Weights of a small transformer language model: vocabulary 4096.
Each number is 500 + 25 x the weight over its row's rms, rounded and kept within 0 to 999. Layers, rows and columns count from 0. Numbers have three digits each. The size before them is the row's rms in percent of the matrix's.

# layer 6 MLP down (transposed), 768x192, rms 0.112, rows 359-424, columns 96-143
106:499462524505505501489491457510516496469491466521531488521531501508489447473455473495488513505552493516490538456483506489476483494562418511501514
105:506514517487528468483524542519519513494528504523537518491495518459531516503529482477463514517477483418505501515503493514502494516510484526533471
105:543467503551493428475523506496494509507528452505554479537481504514533539481521525484508526521523470498538542537523501529421513503534475479510502
087:502474449472463493508492536466466498500539516508501506533495512508507487512479490513503515489501493509516495496505518527469487526519523525537528
088:537488489465529490459516524492494492498499521540489488534518518505466531511494508520510472480497478498516532485523508518490520452499509520513495
088:473483490487504488503499532476473479503496511494533511539479516518482484481467543506516527491524490490468522442539494520491475483450516522504491
112:452526463498479508483483504514475481497508515511455511487533504464537492504547490468507481535486479472526518521520522495484474493511492525483515
099:536483542519458480487522463514476475448491507446495529493524502504486566510505511482476509496497471517514545521498460529473513486526505501503485
091:509516487485476464491526527496488517474464533500506460540537492510486486485490492491497495429497506483508503541456509478479457480472460481466482
097:490471540486474488522473518534495474508467521531461511511497510530495481513496508484509486484488491499558507527500515483520449549501509521485469
096:497515521496430506516501503463507516490551531483510510467535521476478497540526474528475457532505444472525502504483481463509483486502467513474456
101:521498499505528517535500483530541498487516520493501544491465507498539537470505497487499497511489525476462507473505441532486484473481447481503487
096:499530492525504490543525524498500500524481555468463532466495497498515473489496501460468539537508465467535525549555551504520521482465556509496490
105:502451456502519561499498498540487501526498503529500503498478496520496456531528530486493491513484518518469516470522516477524483501497454546488478
079:519502521494548514516467490465444532454443522480516471502466458522523501441502495507525487504505507517488514478504497477480499510513524513488524
095:501483510489493493444485511485509513529503514531509512499499516525448529503463468545476531497492480499483524487483507477521482511482506461507519
096:490485470503516522588528531537482492479637488487519501495465458469527478487513500506483534504469501508523505491491507496484506475511502517519517
096:530486519493507463540513496497507457503463490531479467503521476531534500514503468484438454506469480488461464492519533522482450508503487480456486
095:513473482464496554526498533584481511512505481476519513476455491474492438531493497511494458497511493496529483531508515484546502472485475466514516
085:504517485466498523479513481543509532503447456520499493506487505486551487464483497512514516555491493492509496503472502505487491496498493484469530
088:504558513498474515517521525525545490453527467475515478521492485489487479507512517552510497537511505514499497513531506508509500488457491546519480
083:483525493495479472489475478521448473511535496534455498519481489491522489499500512512514502461453490462504503470561477489471519519531496472488497
106:479491493490491468547504462476531549470447506511503516469483536509504507500485505515490504483494473483496509509508528514502537485517537502471448
108:510455481469518471535506494516497514514432537503498446475481484523458457505501506527489487498455537521494510505499502507486454516489502495524552
105:501536465449536474526494495465515483494505491463471478498514486489522495480473480506489493536519476531513516490495501482494474520528505518509497
075:486507530481440508461479531522496479505448506536482494505512493493510484528498522508520514458453561508503507522490495499506457512493475518513468
089:536482478474514510500522512510456506496509494473534496477506511467466483528454527497493493505550474489503486526513541517507479497516500513461515
115:506494493529471479445540519477471466493458488496536483488480512487536489470494496489498441459494511469526496481512497473522470499465505524567538
106:471513507524503436461517535483497520506509526464498487498531455496517510494501498550509494499477463475494450581499480483482460483526518503500524
098:526502449514460478453474476500486501491523528548503509512514529492529477530497528510497522495499467457470490520532544506514456488494498509498507
086:476447493467485544560515489485475520491544493496508469523498528481491467495512501528465479506523531540492512519492510542496496503480475458513475
098:488500496487505445542530475450550522480557517499485530480546476489483505505546530459496507501470508485502469497497537500480513506506465491514515
101:518548513514494537503485489562458502526526498499485544517530529453513544523532525514501534470457511444521512505502500482468486491484520498503498
095:525450471509499531525541507504513517523523504492453461481500470497506530500560536500505520491484498490504506509531526526497521494477527503485473
113:523499510520506487461526522533501456510485500494506489492526513497517497462525499506529491523498518504472497484475435478486471500481448507516512
094:535521522475540533543521506479507501510494528479491554516510496490488524502517507511552485465512543493468497491459460495462494502530551524527467
084:488526478492500511525476493520510475515453509507514490477518491522459520522458489478512478499491504507533466583495540441560473466545477453494471
108:535507462499504503531485510493524426534547525473519488497477498486512520471488514526504531438493500549503498482480533474520501454505486495482472
087:530475482525469494575523518524556492508582489496507446493471491530500460491502496492500515454509502508480489504481501523484465500495486494502514
102:484541472451469548466483510529486512494468531503481486506516530495497446478507493502489479496462462504532514489493512492451492511490510535500449
111:534515514507527548499513507487469490502556546474504459486547451514509467499492505491491512502452528487493488484487454503486463547499490516487518
097:530480485466480514459484460539508465479507493490482500513523559492491476490529491553458510530522454482484500495483535526492474508526506531542521
096:505480499474551488529506501479485497467507526554447528468511512527454500506544472459513462492468431519517553470499477516526498498517497499501479
106:510479498482498493507527519492481490477509539475473519522521477546508503545499497498534479557488511516488493503501483509498482501488493496480495
115:492462530510514509529471533510490505501537515520522526515548443501473521533482467515532526514484546522480509506480486480549514522507496493493479
105:559535542500468499557550500458530474499541451506476528516490483468505505538512493506479520481511488466492478507482509489462529485454506519467473
111:524470453488476478514490476521538488458506509518500498521522496527518493472545499487491513474524513464481518480477502476495503520466491494521495
106:477506482499467487465499476503489486475478520461488503527521477497491480539498483505505493526497508551518503476477491545489482498514498582512499
093:534519500477424504549513548518518468519509494528509498517508496486532542512526482508513481529471530490513497496491512485505501501564482516514524
100:489527510479501501525546511532512541521513462503458461482494451484480498515517496521498507519514490476506479510496504493492494497533549453486505
091:535473498489441496511508496514475479523546511511506460488506517472473498521503539495476494461520547547520473532506520518496499529504434502496493
106:485496546481522458556512551522526502538495550463472537462512504529509485502523483511496529499509469534525479504500509497469525526506507503469502
104:548489529497498492593486550580501496493549488508477493471471488521496561525512528483515486498490515476488508519501496555499495473537488472496507
111:564482498497471483500488531526469532462469463505465521530470494515474503500525471511495479466450488499483476470477474510524532521531456539506467
117:483501512481493534474480516470489466479537570515499500495550474485492486496525500484463515476488475525472485561486484520512504497471495515499483
096:538478493526514506525525529526516486514564516514509554501466535521508518489493466484496481526501554504516511486484480496482484488517446507575482
109:498488445483500529460529472527531507522506489503463506502490538528585491517508530539497511505519492482512460489475484494469497509521531514481456
089:533540527503474525542497506475483533487506454478511500539504524457497460497519510511476500532516507527543497510504529478502495502497492501507534
106:515485483504484434533476493490472498504527489459531528486516522512534487476490526524509506478501473517487536494523463502447493526475521432488521
153:526517513528518524481465484496509495464545493514515486567523504492487520477534514484469505477487544489521536477486476511467501533488476501513502
112:501480480494515480477494500523491503471532490489518525507510507485528549487510528459438507506497495529518511486517502518515518542483442475519502
114:497515537473518509551508498517471489498446482497503469478554504490507515519463514487540518498511479518534486491474468480529532536480487466495484
080:482531508494504516430481478504504479495485513535492465487518521523480482494507501511500541497460497532490509507514514519468481528512485489508516
107:503498471493427496497518498504532508528544516452525525511492510500503467514507520509485515565499494503531507511533534438511482548491527526504486
076:481534544466483508512501490492501565524470518493465494503493485507515468485516498518490486559489538517475506492480473506520488522473538492520512
089:492496457509516480532544541493504501494505497518499488470483519538516502505503494494507494477468527509510492536500517519510438426510511498474492
# layer 6 MLP up, 768x192, rms 0.108, rows 360-425, columns 96-143
105:519488493493496503478530492523544488513476492526470499529474450539497502498476518507499544486464493539477528499545526483499495489497538486540498
105:458478517514479521486474468483499528475492454522473501515444526504490477492510467488502512480508522533519537480475478565519519482539472546509469
080:460491471508498509470541494491497524469492465507540551491475496517517508515514510461465505489520513533485513530519541488489493456519461482500521
100:479500527486497522483494472508491475531484499469503497535508500501467483482478511490502512498436494486496566439539449492519500479492504539453503
095:511501523491447495488523487513514509491489507503489519529504488496507499465477528471465524545479482530504515502494456492500540481463536504469462
110:494516482513546527476543509489480550457478521527531493480479491475539460498481509510512505484530500522484508537533550486502496502460504494474526
103:502506471546511518477475500500498500515494485510473502506525445525501495528513497497473515456498520496493520475545541498520506501469518509498545
096:517510478517488485469548475505509476529499515513454518495490444515526489493505461459492472523489478492541525422488473511503525516498511525497462
086:502484508511506542458520489490500521510457550495465493506489483503572489485512477488511511537532496497504494508548480508472563488481541515515534
097:520501467490506540495504471512515533504507456504521503484481493521542485543499470529478468489529474525549518497477505496493499475467497497474469
100:488497528509500520493483487514528498507476493489472498535488461490498454557501497484549504508503520506487493505491497514504523494465545532533493
094:485517469555521445481526500491531550478472505507461522504498457502515472530517465489487508488502446520466532538497500545522513500518483498529498
103:468495476485556488464521495495491517481484497509518537474469478502488485487495500524502498491445497552492477457577510518483506428479490499481499
075:474511487502474465524470511527539478512505487506465521510504478476494505509500527459500529526488498473540493513492529525518484498497441456501451
100:523504518550502509479506479511488528473506442507531487470463517500517445502530457510472542510478502487554490500468529501512511497520494531496462
111:481514473472541490491550527524494498487491499470483516493484460510541443526509506459467517467460520543505491492502504505497516482495514534503481
092:523513483500501537461511510537464547508494476522511494508495512472489501518514435546480488534524486518491522456490500484521515473522502511452494
091:460529460493545488494497518470494483449485504488530467468500477519472452501452490500501522486482477509496511475489484504478506541489497490509504
087:478506531515532500492544515488471499516494491479514528449495419544532512568550447480508500523454481476482524464519479458472514513484487515474450
097:517519496494500468486511487469495517533491491533529515485469539488476499521546477525518532504499494527513517514513463525534475511515482498518498
078:524479465521497536492529508519469524488503478455561508504554525486472478504498473509489523489528486523498510556510534487567478462486494527487511
107:500481539507501480480549484469493501472482484505492559478514495531470535476481465491470529487526451503494505495519514474474513474490469490487518
105:470492503541522482473492521509500494517466462490518481463504519422531504490511492484491483495521465511485531472500508522538480505533498448511488
109:532521488508502458484544482482492498545496505546483537502507511471508475502521509461457516499459473507544512487504516564481491511506492472526504
073:447523514499510465482509516444491508483495511479524548496513496512554547507497476485552529532508507435504461491499505509484528512513493493506506
091:478527498515513489499504460490530505478484504472511518520472541459539491506553464522523511460475514526485546461498502520478534502557476522513487
115:493512489582504528475481472496489518507491511520487542498539471512480519490541494480503547520488488507476546481512537505527524467481521479478465
105:499494502527512591488497489555469510516490479558521490519488481489510500476507463519492551493508520514484507491506536474510538521466527490510444
096:507485540474512477491515502527490496467479530537492518481513472466570503471515468510514496530485525522515493542500545532481544507515476475536488
090:494500462501502458470501518482538503488472563479515600473449500477522513533481493503498531475468486532498555493518483488516465509498517539501506
109:519496458535534459488560497505479539459477497513459475547485508491503465490522479503497515539491498532509507508530528533528550475454502521494444
108:515516505518482520496534535539477540498480508519458522518488464544514509458506469508508508487482476484573533460512505514500514528470503527443506
095:480484502470503536444502468503487478500452461493475486519484516501490451547536497531573514510467536515502504512532485470541508474475517492509482
108:482505454520502444486501484506466493489499479458527492496496492456496503515501536502509474464527548477529536486509493488491469483500493447497513
092:493517490482479545495488530515492512462476505499534498455484509531567502488482486498463515529485488519511510514513514525533513485472502554482510
085:503455495532556485463508504498436516459481478485516494497505505499496485523492502491499487479480504541489517524518477507468467460496510516499490
105:511498489528542473467555543521459525530449498499475501443548492529576496471483459494482500539495499490515495509534534481496521528500505538497545
073:441464524507457508484444443519532501511480513500455533563506542524498499551526453519488512488537489511490523467501499488506542511537502496465495
103:510520502501494480491518517521501494476503511528448530502489480478479527508508457471491494518504507518489540458480535512515509487475484513470499
110:530514521487508493495530521538483524484470477531475475505480444548505515482506460515477533493489519562533517443530529550497499495556505502512498
101:481520493494524487500511504515506495511484473548461496491492419513525483467479498502501489506451469503469523478525484477507492505498528493466470
092:467492451493497512495520521515489516476484540501541490486507454431500492476498503509484522575517551500503529475501516506480502486501538514425512
109:512517458507515533508513512494470526468473448503464481498492456519492532514509541511556508511509491485550514491541481530486505501511481485463536
117:490479470489490501502487477494473521484494459450518536483506511477500516495473506497487497511521519500563466475526512548512467500453490528489563
103:506520526482498490474524525528532552501480498498516488506492498531520496532522452481473457560467515505444515471489497489486502518479529531524516
112:458554482540518528492469498477457515457482468528522504525501525514525504455485471524588492470472491495505509450502488527504519489463562477445479
112:522498473502494532486488510490457466504511482512486511528505488515459471474452493494557532473552515457564507480520502504468509473474488505486550
097:472540512555518487507514478521539504474467483524522482517509495510501476486493553503530496502512463508515533497510540502547513506484545545490509
099:504533441511534506478484521452476476466499524482547466526512519526496481500493500481490530449482465506485499508517527530474513455487492553470512
089:517529485505522523476475461507492501484488495456455493526494467504538482485509454494517490503532496500463507517523530478532507475481568488496523
102:530467506512483527491504470493521521477470466496444561503505468478542471512527476493540507510481530489534521521522494552503515543487519484543513
104:473513515498542462506518485518439531525485432476512513475475503496494489468530478499488514523495501511540489461540458470526524521490495550445539
113:483504485491517495494487534536472530499468484483487478507497507533487477510494506506518526500487492498516499474543497550524521542489553473496490
115:461486496507504499454527488519506506486448505501536472506506486483508492468460499521518527512499500528461449482529483495483524445478518513493490
097:494560486526540547486504520510508501480487483483490526499527527464506520501490489499497541491505475478488506536515499472456519499459489513443502
109:484516517536508549501494483525489566477485488537494497478525497501520470503503459503530538581514499486489488481509542474508538488523537507465483
098:465511532490495460496462499526523521540490532506465473522459451495513510496479486487515511491486526527483512490519480510491515484492485481493494
109:554507463490520454481507460479503522480462465484548495473511503463535486497520506557553528500459478496507523480493487537504486450465511547492573
125:529506492545564473484516481478489526471453499491519506477521517474510485518556478501513507493460496504464534495558507523520506465481497524497486
116:496474502503522494480473506496482520501491500494542504504504510498487449507474470489507512520474511497519539496522518494480511484522537466465427
107:464522565530507507494533487530511507516474492501501516545485488503525534506494448457507514490508506497500505462491510510497496485530451499491518
080:541462502477490530489501521470493514440506485497516516533438451496505530479503493470528507518465473501499526500499481551513499484495503542475478
106:493521482497518509486537504491512511510484482508519543479484501521496452554522524445515536503486456508530494540501497533524489529514488516498493
076:464501436493513467516491512498524463480505491498477529521500535453514521526532452470518518476489476437544488495501489478542503470509454492448525
086:495563545482501485485487478478474474531470524474470515492469468515507490507487497476506528519527508481476494493544508485486528532489519489533519
114:482484485498552471489530495483533531570485505549439567516464527512528485508495488484500559536460484533530536491521478518514513493505494528523519